From a checkpoint of a small transformer trained on Wikipedia.
Architecture: LayerNorm before each block, learned and rotary positions, biases, tied embeddings.
Training: a variant of Muon for these matrices, 148M tokens, 9021 steps.
Each number is 200 + 40 x the weight over its row's rms, rounded and kept within 0 to 999. Layers, rows and columns count from 0. The size before them is the row's rms in percent of the matrix's.

# up: layer 7 MLP up, 640x128, rms 0.142, rows 607-633, columns 0-127
# down: layer 7 MLP down (transposed), 640x128, rms 0.0652, rows 607-633, columns 0-127
up607,095,230,165,177,177,157,208,202,265,314,147,216,267,191,211,218,213,183,206,218,283,188,181,171,278,295,248,157,148,193,236,171,206,215,274,181,244,165,220,153,194,208,245,197,214,166,204,154,162,251,218,235,199,162,188,159,228,207,187,208,182,261,203,149,109,188,234,209,215,175,187,139,193,224,211,231,196,172,150,222,218,236,158,219,151,168,172,190,248,151,199,203,253,173,222,237,171,222,172,189,161,185,148,132,140,310,222,227,233,201,278,188,184,180,158,243,224,147,178,230,164,138,133,159,169,244,195,301,204
down607,103,164,209,261,199,260,270,153,184,153,198,177,145,255,247,276,167,265,262,237,133,229,202,257,142,161,123,199,142,168,299,227,225,207,193,260,217,190,240,136,114,203,167,154,207,220,303,143,179,198,194,260,165,242,204,198,189,200,279,160,173,176,205,249,191,159,184,222,237,217,177,215,176,218,231,205,222,237,261,199,149,167,185,127,244,198,210,180,154,280,197,207,182,230,188,217,259,158,167,221,193,179,226,254,208,214,166,123,229,189,206,205,199,161,185,245,175,153,252,142,193,213,234,261,180,213,186,197,237
up608,102,164,173,184,180,135,223,205,155,161,200,200,251,208,196,286,253,171,195,175,231,160,143,182,164,158,227,250,187,163,236,217,137,159,244,191,232,178,244,248,178,235,198,235,241,230,215,131,199,273,271,173,174,188,206,177,216,144,206,253,136,210,178,179,208,232,181,169,217,230,120,256,281,186,173,207,179,206,173,263,163,201,274,202,216,220,185,303,194,220,211,224,194,209,210,148,194,242,177,156,110,311,286,183,227,155,206,152,151,266,183,206,186,257,264,180,149,224,214,245,175,247,138,161,182,168,197,192,194
down608,102,251,243,202,120,239,162,221,170,176,138,180,169,198,227,288,229,173,171,212,224,224,210,131,219,199,240,179,230,212,182,185,211,171,196,275,126,184,189,222,221,122,196,232,200,166,206,156,155,283,198,192,258,232,192,192,268,181,207,221,213,188,248,167,203,172,185,187,198,261,224,177,193,174,190,157,208,135,192,167,304,198,179,161,188,240,103,206,201,211,173,159,181,188,256,145,226,173,167,252,229,298,150,224,166,144,134,219,157,179,165,140,244,188,200,144,240,212,123,205,180,268,244,240,135,276,159,201,171
up609,099,218,173,221,176,209,255,180,208,291,231,222,142,169,126,162,166,224,152,216,130,214,168,145,177,140,163,203,242,218,169,159,230,246,183,246,256,195,249,192,275,244,203,201,154,186,213,251,175,186,194,186,235,207,134,199,235,237,214,252,224,176,257,210,199,239,240,213,254,262,130,178,140,150,182,276,250,248,228,220,169,241,251,219,210,229,202,262,237,184,163,262,223,195,176,210,163,163,247,152,242,252,180,159,234,233,196,172,151,244,129,270,119,241,116,191,176,151,225,227,261,177,218,189,214,140,199,175,153
down609,086,200,247,216,206,198,226,201,293,142,298,220,224,155,274,238,198,193,194,227,197,203,186,216,265,249,217,162,237,199,214,209,211,138,158,144,215,219,229,237,194,168,234,242,160,217,168,218,194,147,205,242,206,179,218,270,179,229,240,180,158,206,190,275,198,168,232,152,168,220,244,237,156,181,243,164,219,280,192,166,199,190,170,174,206,152,174,133,156,159,243,193,236,197,260,165,202,218,111,155,266,156,225,279,206,180,207,228,60,176,200,193,201,198,187,210,248,201,224,166,158,295,202,248,238,292,176,246,227
up610,108,232,237,132,187,186,238,200,176,146,202,187,238,191,286,200,246,211,249,223,196,159,208,165,211,216,93,263,148,163,184,217,239,218,207,249,142,134,169,213,152,171,229,234,300,192,174,143,265,192,234,180,173,179,214,216,238,204,243,158,113,199,183,131,149,218,230,237,260,196,210,138,192,229,136,245,202,180,138,178,236,177,187,201,164,155,269,155,182,171,216,166,262,230,216,200,196,215,199,216,184,159,266,206,219,229,202,165,174,186,266,259,231,154,209,124,162,271,236,232,216,180,271,150,247,227,223,242,139
down610,120,69,253,104,221,175,181,212,220,186,158,199,262,186,125,190,158,251,206,220,294,217,102,206,196,255,124,171,229,162,213,221,167,157,173,194,162,174,246,230,200,196,218,123,113,274,250,198,181,203,222,190,209,188,216,242,172,267,208,239,185,209,146,217,226,181,220,227,175,209,235,170,218,162,209,179,223,223,248,193,192,181,150,229,123,182,201,205,227,183,254,154,151,199,190,185,169,152,169,233,182,154,165,141,235,149,229,195,136,234,226,195,102,199,207,219,207,225,244,233,262,179,239,168,168,163,185,180,129
up611,087,261,217,222,180,168,243,205,184,208,226,208,246,153,247,230,187,223,202,160,228,150,238,275,279,113,165,203,250,156,189,211,145,211,196,209,185,273,214,127,209,191,165,207,160,160,155,218,223,193,154,183,232,141,244,218,212,196,235,174,198,178,205,214,258,179,238,152,262,253,183,179,181,149,193,165,153,132,182,214,202,101,144,169,181,241,194,136,252,195,162,112,270,253,156,137,236,230,141,229,191,187,165,189,175,190,234,97,253,243,214,209,190,93,207,262,191,229,216,182,206,219,225,173,190,125,193,189,211
down611,099,216,269,165,199,183,137,199,128,181,191,173,232,215,121,189,253,185,215,289,130,184,156,170,175,215,190,178,236,213,187,186,257,249,232,138,191,153,196,225,210,189,225,194,190,256,273,248,204,131,223,210,265,230,204,229,221,161,177,185,241,247,170,165,169,231,182,271,115,207,236,242,213,222,200,177,296,151,231,207,142,180,186,196,145,233,172,271,159,195,157,187,211,184,205,263,197,168,229,197,194,212,211,149,177,244,188,235,235,151,141,210,173,271,213,126,174,133,122,242,223,249,247,172,208,91,198,229,203
up612,103,172,140,235,158,246,257,234,200,222,234,194,179,121,272,185,237,194,201,171,181,224,201,191,256,203,202,127,138,171,242,197,185,192,215,157,223,140,194,186,158,220,217,229,137,158,194,188,166,237,259,164,202,194,203,212,335,264,327,252,187,211,197,213,168,155,163,180,163,144,258,171,234,200,212,173,174,270,190,228,147,195,164,181,210,256,138,147,295,172,126,222,237,173,216,287,126,205,185,181,274,208,214,213,198,190,189,176,225,252,194,244,165,184,145,186,196,227,230,237,164,208,196,199,172,138,201,210,184
down612,092,254,201,154,173,182,211,186,179,196,236,259,221,198,173,175,214,156,200,220,213,206,176,229,187,180,211,209,225,189,200,152,211,254,222,203,199,169,221,166,203,236,213,185,214,264,221,245,36,177,125,179,152,219,251,205,185,198,116,236,187,222,101,182,172,275,202,305,175,162,272,210,216,203,240,219,197,215,183,255,162,160,135,230,158,183,196,201,165,218,210,158,227,219,174,192,234,130,291,240,217,157,162,130,236,163,237,169,177,168,197,194,224,264,195,171,156,134,242,200,273,206,116,222,145,211,197,259,181
up613,101,155,278,131,191,160,185,192,243,191,226,266,196,191,94,221,258,146,187,185,164,177,189,210,137,183,202,186,133,191,122,170,232,153,164,183,188,201,174,234,199,189,163,234,213,152,224,240,174,190,240,215,203,220,149,192,172,259,185,227,247,188,224,200,233,177,199,151,217,218,143,234,190,236,191,192,154,179,214,203,235,131,183,145,260,146,186,195,291,120,208,294,173,251,152,213,178,214,222,144,161,245,184,205,218,212,212,229,214,184,308,179,249,239,280,166,146,256,127,184,279,151,225,192,174,145,184,169,177
down613,098,200,253,262,181,187,138,220,196,179,108,156,135,164,213,216,200,157,253,261,163,141,221,239,269,190,151,212,220,211,197,212,217,243,212,210,203,179,212,184,285,236,265,140,196,237,169,172,234,191,167,170,171,120,152,236,152,195,235,166,178,197,116,149,207,203,183,216,178,248,190,161,181,228,173,248,197,192,217,246,138,189,201,267,224,250,175,313,130,99,134,171,197,176,154,169,185,186,252,212,286,205,168,149,179,174,210,255,179,184,207,198,227,222,163,297,203,227,218,211,205,184,186,199,230,228,276,225,222
up614,099,170,208,206,160,255,178,225,242,175,252,238,171,249,164,189,171,234,182,186,184,220,190,247,196,201,240,174,274,191,222,194,223,111,176,228,193,172,244,263,223,169,185,306,180,159,237,233,262,133,210,179,231,139,195,216,236,183,133,178,231,146,273,213,215,176,165,181,171,254,164,202,226,60,157,164,254,188,223,245,174,266,152,215,263,228,161,159,229,122,188,216,190,193,123,243,231,158,174,146,210,227,207,199,183,210,176,258,228,202,207,218,123,183,159,169,175,201,249,258,129,174,169,177,131,172,231,179,215
down614,096,263,184,177,252,240,226,165,209,167,158,195,168,226,199,240,218,178,211,247,177,146,291,251,218,226,235,198,223,215,199,201,239,283,149,161,158,197,259,204,195,198,259,204,268,215,183,284,162,202,225,209,194,184,186,237,229,181,147,116,252,200,169,159,143,231,282,305,251,254,162,196,268,308,203,136,189,144,206,272,168,166,222,158,142,132,223,246,168,196,218,188,219,236,197,254,212,196,218,240,178,135,200,168,209,185,161,211,174,161,183,174,171,186,137,252,229,242,153,222,211,161,197,170,141,207,227,189,240
up615,103,133,219,162,212,98,202,226,295,225,206,195,203,242,155,218,210,198,148,233,245,246,284,152,194,204,204,166,134,165,221,155,229,229,156,172,168,179,233,280,195,149,145,243,180,188,190,195,144,199,217,248,223,213,229,256,174,143,206,148,204,224,227,141,126,235,152,217,195,227,203,220,173,186,206,179,234,227,170,286,156,251,180,139,271,228,218,256,186,187,189,248,208,230,213,250,203,226,234,134,290,218,298,226,216,191,181,167,199,189,229,235,178,192,184,239,157,204,104,100,213,165,234,229,217,173,182,192,200
down615,099,224,190,214,163,210,173,183,247,162,234,201,164,215,199,179,174,273,179,157,152,242,197,134,148,214,225,221,198,238,189,181,226,163,233,178,231,301,215,261,166,205,223,211,142,276,215,171,184,219,220,212,236,123,167,228,154,243,218,173,171,211,136,223,262,225,137,285,152,220,167,174,202,230,190,178,240,114,217,293,190,242,245,242,181,180,273,136,182,207,159,163,201,159,164,290,232,245,219,179,200,206,148,184,124,237,171,195,233,208,126,241,268,190,128,199,177,248,140,206,180,153,237,158,165,181,219,176,251
up616,095,222,143,164,173,188,229,178,176,193,242,165,222,238,172,144,200,213,174,233,196,233,152,168,240,206,214,164,237,239,229,244,176,231,179,154,217,223,214,138,229,238,246,192,224,163,204,235,132,204,229,293,206,168,112,205,209,215,223,303,288,245,129,180,136,159,205,236,227,225,175,235,232,116,235,225,178,173,226,129,208,238,186,97,188,189,137,227,256,149,106,146,260,180,216,182,69,181,236,206,186,199,168,174,165,200,202,131,222,161,195,239,190,202,216,210,191,194,176,251,208,237,229,216,235,211,173,182,162
down616,072,284,215,199,176,210,207,140,196,153,395,236,210,175,201,198,274,161,225,159,211,255,268,194,222,181,224,197,194,132,203,122,141,187,223,233,264,176,188,243,192,248,164,198,168,238,248,212,166,184,177,131,168,194,212,210,191,162,142,182,226,259,226,175,240,173,192,137,205,162,234,180,163,246,169,189,170,230,215,254,119,156,142,216,213,217,240,171,190,190,263,163,232,182,176,234,173,238,218,171,233,224,214,217,234,217,251,185,169,219,190,253,139,172,193,238,180,193,193,166,158,204,110,245,222,206,167,241,256
up617,101,189,200,186,171,207,181,227,261,168,226,194,226,232,190,265,214,182,152,222,136,156,265,153,213,196,224,179,195,245,210,169,186,207,225,218,188,268,219,211,243,177,160,239,169,116,182,179,155,189,223,214,202,234,133,240,162,149,262,191,143,172,252,205,207,212,206,291,262,246,116,192,219,244,187,241,160,154,210,232,117,200,172,188,189,165,116,141,168,168,127,283,158,233,140,235,229,172,231,139,158,191,183,193,108,197,206,256,144,245,171,236,204,153,153,250,157,185,198,208,259,179,228,249,169,158,217,118,192
down617,097,115,255,201,221,145,196,183,186,168,255,221,164,212,152,110,172,234,153,104,216,189,201,207,218,225,185,150,285,197,180,217,182,199,178,149,194,198,185,167,219,204,247,172,216,235,172,193,137,214,138,153,191,191,191,216,223,255,103,257,202,249,172,167,205,210,191,157,170,178,236,100,161,194,187,201,157,227,235,238,200,195,224,199,219,190,281,185,145,129,180,105,159,197,166,247,173,217,181,231,203,197,298,168,184,186,304,144,179,190,213,215,186,185,221,172,262,241,158,170,253,256,189,233,222,216,191,264,132
up618,104,238,256,140,243,143,273,225,258,232,200,240,212,231,164,209,218,180,181,227,166,181,161,204,168,190,171,200,182,154,212,202,194,243,181,254,205,156,206,279,113,223,233,193,195,156,181,208,211,247,213,214,171,95,171,215,263,231,241,115,219,156,138,231,180,215,175,173,204,206,221,173,234,273,179,292,253,110,142,192,208,212,170,183,144,198,227,158,135,235,260,180,236,268,237,218,206,245,263,196,183,149,216,177,273,266,186,145,195,173,250,154,176,233,209,200,193,236,188,212,203,190,176,251,259,267,255,210,146
down618,108,79,244,159,240,234,230,210,203,175,213,208,216,146,236,233,170,274,236,171,261,180,171,210,195,167,171,279,167,197,179,239,211,184,203,168,186,210,240,193,174,144,183,232,256,226,141,212,266,222,171,132,174,244,287,105,174,172,265,170,231,307,214,175,146,205,214,213,151,191,156,243,181,226,172,193,237,251,239,248,177,208,164,203,144,199,251,234,189,191,208,241,198,248,135,206,159,165,286,231,151,230,204,212,213,298,158,208,184,237,227,163,152,164,237,236,153,205,184,232,166,187,160,200,197,158,222,268,178
up619,096,209,188,233,189,167,146,190,228,176,235,289,173,121,221,300,188,201,120,231,222,220,245,200,197,223,162,179,271,194,138,149,199,201,199,163,246,217,212,184,211,147,191,152,194,164,229,190,171,219,197,213,157,242,205,198,153,247,160,144,256,217,203,227,153,143,163,189,140,263,221,180,189,185,143,209,101,187,241,217,160,140,167,189,219,216,165,190,163,208,182,180,288,244,160,239,235,208,201,239,152,244,180,253,203,271,253,228,230,244,99,159,165,190,204,158,106,260,128,168,238,202,187,213,192,133,177,203,210
down619,098,181,123,152,254,183,184,214,136,179,183,153,213,278,204,192,202,289,285,156,268,152,216,170,236,187,196,189,170,209,191,249,191,203,196,232,191,184,226,215,232,195,184,240,200,191,200,222,233,232,241,239,229,215,183,183,258,238,269,224,159,179,235,200,345,187,249,178,146,189,162,216,207,285,185,225,265,133,159,233,226,203,222,214,160,208,145,163,204,156,221,248,163,214,200,212,169,213,83,198,229,220,221,155,177,188,188,210,201,188,263,170,268,123,167,264,216,152,247,153,222,192,287,229,234,242,179,175,218
up620,095,258,198,135,161,238,218,308,167,197,188,186,230,171,197,214,219,221,245,209,211,185,210,222,141,171,142,200,216,248,213,219,181,216,227,237,209,185,212,242,224,188,211,118,183,209,269,205,186,241,193,204,156,243,276,206,188,103,155,179,154,134,209,157,236,164,264,222,169,246,149,186,218,275,189,134,199,255,215,227,187,159,183,222,199,121,193,199,213,160,190,198,184,109,205,183,186,226,199,176,267,155,247,296,202,249,182,125,195,192,195,162,155,165,235,213,240,214,269,203,183,155,156,230,164,232,139,315,147
down620,095,152,225,159,166,176,181,201,189,233,287,211,220,211,126,226,148,203,269,137,209,194,228,236,265,223,216,186,230,225,257,161,181,149,177,178,175,208,228,147,200,182,177,141,267,173,159,239,217,203,235,202,199,257,236,239,239,292,241,235,259,209,200,285,179,131,168,200,168,98,223,156,197,156,254,210,155,200,201,172,248,284,196,162,182,266,123,211,240,222,260,150,243,174,186,247,214,189,172,194,167,197,194,137,123,132,154,265,173,125,188,223,218,241,205,134,205,184,174,167,208,178,212,200,194,219,238,163,193
up621,124,215,161,140,245,232,151,151,232,227,281,255,196,187,228,187,159,255,204,223,171,141,176,227,164,198,170,201,246,271,202,154,183,195,161,183,121,228,188,211,178,227,132,232,228,223,176,191,223,217,156,192,138,93,209,240,285,293,262,252,213,219,172,205,84,145,165,179,175,153,263,220,163,207,159,172,224,228,198,190,199,191,254,165,215,181,208,189,246,229,205,186,219,185,216,264,93,224,190,254,207,133,174,157,227,176,166,223,167,225,162,209,257,218,214,205,177,271,209,241,176,223,230,199,227,190,287,181,171
down621,102,215,188,204,183,180,158,126,153,259,334,169,185,174,137,186,251,207,274,138,149,159,229,179,201,177,194,223,170,181,272,197,228,184,229,211,215,188,114,189,196,281,196,203,239,190,137,185,187,131,227,212,194,164,206,216,277,240,235,190,197,185,210,263,145,211,147,223,224,161,279,205,189,174,185,219,166,216,273,176,224,181,253,199,238,180,175,304,205,202,245,211,200,204,206,207,202,168,267,198,248,179,116,168,272,168,139,232,154,179,189,142,257,255,247,220,211,192,219,154,160,156,215,269,212,165,217,178,203
up622,094,228,191,279,216,151,142,235,209,188,217,284,127,206,204,160,154,163,163,201,221,231,197,199,181,223,165,177,193,262,225,227,144,237,259,188,189,147,262,302,112,211,189,247,125,215,161,231,187,250,161,174,200,234,213,269,193,202,254,253,179,182,202,297,158,206,149,259,170,136,194,156,221,179,176,205,227,141,160,165,231,160,180,215,221,198,179,200,214,211,166,125,168,195,224,145,174,224,257,251,225,220,201,131,174,190,211,223,257,194,229,201,239,209,174,160,212,196,225,196,164,175,234,301,197,267,237,218,102
down622,090,202,148,260,259,218,157,223,128,220,267,192,223,197,196,182,214,218,123,208,159,150,190,228,170,254,242,255,183,247,124,143,268,244,125,151,220,212,212,175,204,150,219,223,167,177,229,114,152,169,265,202,200,185,126,212,184,186,147,197,160,196,174,161,243,175,201,160,219,227,237,242,153,229,222,132,184,202,172,220,176,205,206,240,169,258,282,230,213,222,212,291,193,240,167,230,244,190,111,167,212,193,185,233,214,133,193,215,191,198,194,142,144,211,227,328,175,218,194,257,154,213,214,183,214,181,140,180,248
up623,097,159,180,179,273,197,175,198,160,251,215,233,135,143,242,222,215,160,196,188,165,217,261,216,272,149,250,196,254,212,236,231,193,170,214,186,261,179,172,232,177,165,167,293,143,208,228,187,139,184,206,143,190,151,144,157,214,246,210,245,207,214,114,229,201,193,258,178,207,252,197,260,192,160,212,222,199,145,142,284,191,186,213,207,211,284,215,146,155,241,173,164,186,229,194,189,167,194,183,202,215,181,199,136,187,154,227,184,203,173,194,199,253,161,291,196,61,191,200,291,181,162,162,176,222,245,181,212,280
down623,100,206,239,197,154,104,260,162,213,203,169,166,254,200,250,94,198,209,216,228,200,194,179,206,154,294,196,194,220,173,224,223,195,194,167,81,184,208,219,105,156,157,200,127,246,178,196,146,237,218,194,227,197,212,288,232,214,214,183,223,208,198,193,204,294,190,251,209,220,127,146,236,199,190,195,239,200,189,189,181,196,183,104,164,238,200,202,143,234,152,183,189,196,185,202,215,234,232,283,216,189,203,265,222,190,207,224,156,205,241,237,167,204,170,132,206,276,179,241,142,228,326,186,199,167,217,206,176,208
up624,104,110,228,215,203,212,259,240,245,148,232,188,187,225,180,246,204,175,159,183,243,197,225,192,180,144,198,219,248,188,223,173,109,175,209,275,265,181,215,167,204,234,162,198,185,188,194,161,167,147,183,220,216,208,180,151,189,262,210,172,168,143,243,130,237,228,157,166,132,223,196,295,233,200,202,194,202,77,187,227,213,133,149,180,158,215,147,290,138,117,159,230,185,234,239,221,244,222,195,228,216,164,244,286,172,149,245,220,171,205,289,236,274,215,228,218,194,169,178,222,192,223,246,215,169,152,214,213,218
down624,111,264,164,209,156,203,252,173,191,223,199,278,188,127,218,211,227,250,182,254,222,228,258,239,159,222,153,165,197,150,216,213,241,228,198,191,260,224,212,252,135,164,180,158,213,205,185,243,242,191,190,190,169,200,280,177,134,113,132,169,173,187,239,201,263,238,223,212,236,169,286,187,157,262,246,211,148,195,224,167,201,184,206,236,216,154,226,175,284,275,214,226,232,153,157,252,214,162,278,161,157,207,192,179,209,268,185,229,170,202,159,242,200,214,183,196,144,268,234,239,279,182,127,141,187,187,204,119,172
up625,091,181,253,260,152,197,103,208,159,211,192,238,227,174,212,260,245,209,186,229,136,274,157,193,153,193,189,185,240,181,188,174,278,241,278,237,215,233,193,191,193,291,164,226,320,231,229,212,163,168,207,220,172,132,218,232,158,196,151,223,130,300,187,101,187,179,209,204,163,265,161,253,259,226,223,153,235,208,190,253,192,193,184,119,169,229,179,178,154,188,178,183,228,199,180,172,165,144,210,223,168,207,161,136,241,242,210,206,108,142,222,184,161,152,217,146,202,194,216,215,149,193,177,191,200,187,191,188,202
down625,087,154,226,152,245,216,194,196,222,245,218,211,199,215,188,195,176,217,223,193,284,169,294,224,234,278,86,180,201,165,208,239,193,155,122,192,194,183,165,220,145,176,247,141,206,221,138,184,209,198,122,274,212,203,164,219,135,202,211,224,289,220,148,204,201,252,217,155,219,264,221,220,234,115,199,281,179,202,158,194,256,243,181,142,272,186,206,205,243,199,196,227,226,209,281,173,169,132,169,168,232,191,259,177,159,199,206,227,216,206,174,268,237,234,192,222,184,198,253,159,195,216,222,294,159,171,142,175,166
up626,091,252,157,199,194,172,156,199,243,155,254,153,216,147,214,308,167,216,178,143,189,130,237,160,245,240,123,277,209,277,199,97,236,196,186,153,244,202,232,160,232,207,240,230,182,216,147,197,200,277,209,221,132,200,223,195,221,170,207,173,179,217,242,253,187,152,231,249,175,214,236,131,223,173,172,243,172,241,147,199,199,198,225,279,163,148,179,226,177,137,134,147,190,207,256,228,223,200,231,149,170,226,192,162,197,207,122,222,178,180,148,204,177,148,221,179,271,232,255,159,206,179,206,223,156,224,117,159,202
down626,091,210,219,211,226,214,194,228,203,189,275,243,245,196,222,149,189,214,213,201,212,250,125,195,186,221,232,129,186,158,166,226,171,207,173,257,157,194,204,139,208,162,182,219,233,225,256,222,232,193,181,158,201,269,258,165,207,248,179,218,130,170,143,156,184,217,186,166,224,199,136,212,163,204,149,153,190,241,280,232,174,199,190,210,163,223,199,203,211,285,266,265,153,203,147,228,145,215,231,268,222,184,96,108,160,208,274,203,195,217,201,246,195,244,181,146,203,123,148,251,260,234,130,176,148,205,216,287,142
up627,089,200,148,179,204,215,237,231,204,170,175,188,229,171,217,287,184,185,289,240,287,213,214,204,124,276,197,199,184,243,227,156,204,150,149,240,234,192,244,224,149,266,265,234,112,190,154,248,206,247,175,137,230,173,187,217,205,205,191,156,255,210,126,153,233,245,178,250,238,179,175,270,226,126,178,288,202,230,256,241,187,156,126,126,179,157,177,186,231,189,215,255,168,213,202,184,228,200,219,159,163,216,199,173,237,209,264,227,199,161,196,219,252,206,203,245,163,202,260,192,191,165,214,188,134,161,149,116,172
down627,084,153,194,226,249,172,193,215,178,186,205,192,214,254,144,155,185,212,86,133,118,219,140,195,205,168,166,181,267,199,192,187,283,217,174,183,125,210,207,177,187,175,196,167,179,227,172,122,232,217,192,229,208,203,195,203,166,243,146,218,170,188,260,172,171,188,190,161,163,262,158,234,211,235,146,156,235,236,170,188,171,217,215,185,215,218,184,214,153,134,157,200,138,299,138,158,175,221,288,238,220,220,195,193,205,256,215,240,229,246,219,233,165,160,198,139,231,226,198,258,176,262,233,176,308,240,264,281,248
up628,088,243,167,192,219,280,249,164,207,230,206,191,166,265,226,229,221,265,115,229,199,194,276,259,229,182,189,219,172,208,281,91,246,267,158,235,215,171,190,214,234,224,221,297,236,215,184,209,162,173,168,136,218,224,163,187,177,200,191,169,133,174,237,209,180,186,240,230,194,227,133,215,222,151,166,207,215,204,175,223,215,171,129,269,184,201,186,132,242,243,188,126,161,231,156,232,246,205,248,223,226,165,179,251,150,172,157,237,209,173,158,184,128,218,203,166,149,303,202,184,148,177,199,216,197,143,250,153,150
down628,091,166,265,191,182,196,224,208,202,136,170,178,260,193,194,234,184,206,280,197,192,201,126,197,252,190,232,137,230,183,241,252,148,167,247,153,206,232,276,250,129,206,169,78,185,194,144,184,266,236,157,251,191,168,209,192,217,179,232,204,237,189,249,212,236,172,162,198,210,147,153,196,211,242,245,186,263,163,144,172,141,205,297,184,230,191,201,250,194,209,196,225,250,191,153,154,215,255,206,128,192,200,175,179,193,266,248,219,170,293,192,250,229,177,248,117,244,144,180,189,216,173,248,233,187,241,160,242,245
up629,099,203,181,174,199,117,229,138,158,189,141,67,140,171,282,253,218,208,134,206,250,179,181,220,239,188,184,150,200,159,164,272,210,197,167,211,154,199,174,203,100,200,289,134,249,155,222,276,176,193,145,188,193,160,200,203,158,185,171,170,165,142,213,186,131,176,204,157,177,261,216,187,197,203,205,241,125,196,224,233,146,219,198,223,147,202,183,187,246,189,255,271,243,216,181,208,131,216,205,167,173,176,166,228,165,193,202,214,186,183,212,304,221,155,137,179,161,258,207,154,198,171,159,213,195,189,177,242,176
down629,089,138,177,275,229,196,229,148,166,226,222,167,141,192,132,247,181,233,138,210,202,217,222,208,222,163,176,103,255,239,190,245,202,315,207,188,235,162,210,200,229,199,219,187,184,208,214,187,145,142,169,240,163,211,156,223,196,216,157,194,194,280,231,253,120,145,195,210,205,232,268,231,204,253,223,223,218,174,212,152,210,273,167,224,189,168,136,165,201,274,111,262,154,193,219,224,262,216,62,134,161,213,226,174,189,180,193,215,203,205,191,239,181,160,227,247,174,246,203,225,170,140,198,193,168,230,203,151,224
up630,106,168,183,256,160,167,167,166,235,170,234,167,112,182,188,130,204,236,183,212,197,184,216,147,203,213,186,84,274,217,197,204,246,140,250,225,207,197,179,122,309,170,137,237,127,197,145,240,232,166,155,176,129,125,230,153,196,138,96,235,211,234,154,220,166,214,206,196,202,284,180,178,187,201,173,196,184,205,206,304,246,210,195,183,263,191,136,215,164,165,247,227,184,162,200,211,193,208,219,204,241,183,175,224,155,228,259,256,149,217,196,213,193,269,193,236,167,212,207,251,193,178,221,166,193,199,192,215,259
down630,100,193,177,192,245,233,191,249,176,226,151,219,103,223,209,245,249,158,220,151,242,207,216,201,231,195,202,229,250,253,289,211,192,196,213,179,174,225,285,285,184,137,242,182,206,155,258,141,205,215,241,225,196,217,212,205,153,266,242,182,216,262,218,178,184,172,148,166,208,207,131,223,259,243,201,182,256,226,219,124,170,124,205,186,166,188,241,227,211,202,91,172,187,206,193,157,205,179,146,230,194,179,225,175,233,190,132,156,206,219,261,172,145,132,231,133,165,199,187,146,155,177,198,172,109,264,209,118,208
up631,097,199,173,240,224,260,212,208,171,178,231,210,155,184,118,186,206,214,161,201,222,156,196,166,211,175,208,143,140,212,250,162,254,268,246,205,203,189,177,142,211,249,216,198,206,170,219,225,180,253,253,161,150,193,165,258,201,229,263,233,232,213,170,163,172,148,226,255,313,202,159,145,263,149,205,261,238,192,235,197,177,183,240,259,193,175,191,266,216,195,155,192,197,149,185,126,149,163,117,133,175,193,154,186,167,188,321,196,208,174,293,156,203,188,201,188,154,139,169,155,256,213,185,197,279,242,186,186,167
down631,072,196,223,218,176,111,228,157,220,183,343,177,244,219,236,176,187,258,226,199,134,223,176,231,237,215,214,210,171,218,184,163,158,146,212,182,156,195,212,210,201,154,135,245,144,267,192,213,114,150,201,187,235,272,237,161,190,152,221,201,180,192,201,241,221,220,198,152,136,211,212,242,202,201,211,188,205,286,129,175,223,196,112,201,189,258,242,164,155,137,200,213,228,183,171,235,222,196,169,239,193,246,144,224,207,260,141,221,218,198,108,234,289,255,184,143,201,203,231,220,154,229,204,161,208,207,209,285,251
up632,104,173,157,237,250,196,201,184,202,174,116,175,119,201,211,146,250,199,191,156,218,159,215,173,178,191,237,161,169,205,246,203,202,211,175,183,147,201,215,223,206,177,183,151,213,168,243,201,165,209,272,217,211,226,163,154,195,245,256,182,252,212,199,143,284,210,158,138,196,282,56,241,174,194,253,217,194,183,232,225,86,235,209,299,254,221,258,143,221,182,215,180,192,218,233,168,236,223,246,218,103,187,262,259,211,199,191,202,241,143,194,218,197,152,154,168,198,254,201,243,248,207,181,210,218,231,134,239,188
down632,101,254,225,200,139,176,183,225,188,232,152,179,173,145,169,165,198,183,183,200,172,229,178,196,223,196,154,190,225,223,164,198,238,193,279,244,210,217,201,246,194,250,219,116,185,179,301,232,236,127,175,243,159,165,281,301,220,239,152,156,200,264,253,134,208,187,202,268,241,155,262,236,253,171,206,239,180,159,225,185,126,164,216,199,221,121,169,214,183,279,201,231,250,165,161,170,209,150,177,141,241,207,141,257,159,212,230,119,219,212,204,193,231,195,216,223,151,158,219,93,208,180,186,140,205,207,185,206,204
up633,095,190,281,177,122,235,207,177,280,208,214,215,217,260,234,223,118,192,253,146,166,145,163,187,235,224,232,191,186,130,223,189,272,150,145,202,163,100,210,213,168,162,149,184,232,226,247,193,170,203,166,214,180,223,143,235,238,154,151,212,186,259,238,136,228,222,237,157,244,253,187,194,149,227,192,159,165,237,124,152,153,251,172,144,268,239,182,194,243,198,178,171,135,205,165,206,173,176,216,231,159,207,173,235,219,209,203,173,196,153,175,245,214,180,232,234,233,284,275,224,173,184,225,195,97,218,198,218,138
down633,096,221,211,205,195,239,243,238,133,191,156,247,190,265,256,237,199,195,213,267,194,228,127,206,131,123,272,238,210,209,165,136,166,224,227,279,159,178,163,69,246,213,288,208,170,175,248,231,188,154,168,237,248,176,247,220,177,234,226,230,230,226,155,234,176,146,141,231,208,263,157,241,218,179,168,153,242,203,215,200,204,179,226,211,202,160,148,242,216,183,214,185,134,190,167,237,174,152,161,302,190,239,205,207,167,213,212,243,215,232,226,174,203,203,164,150,158,78,181,233,211,222,161,164,216,225,216,199,205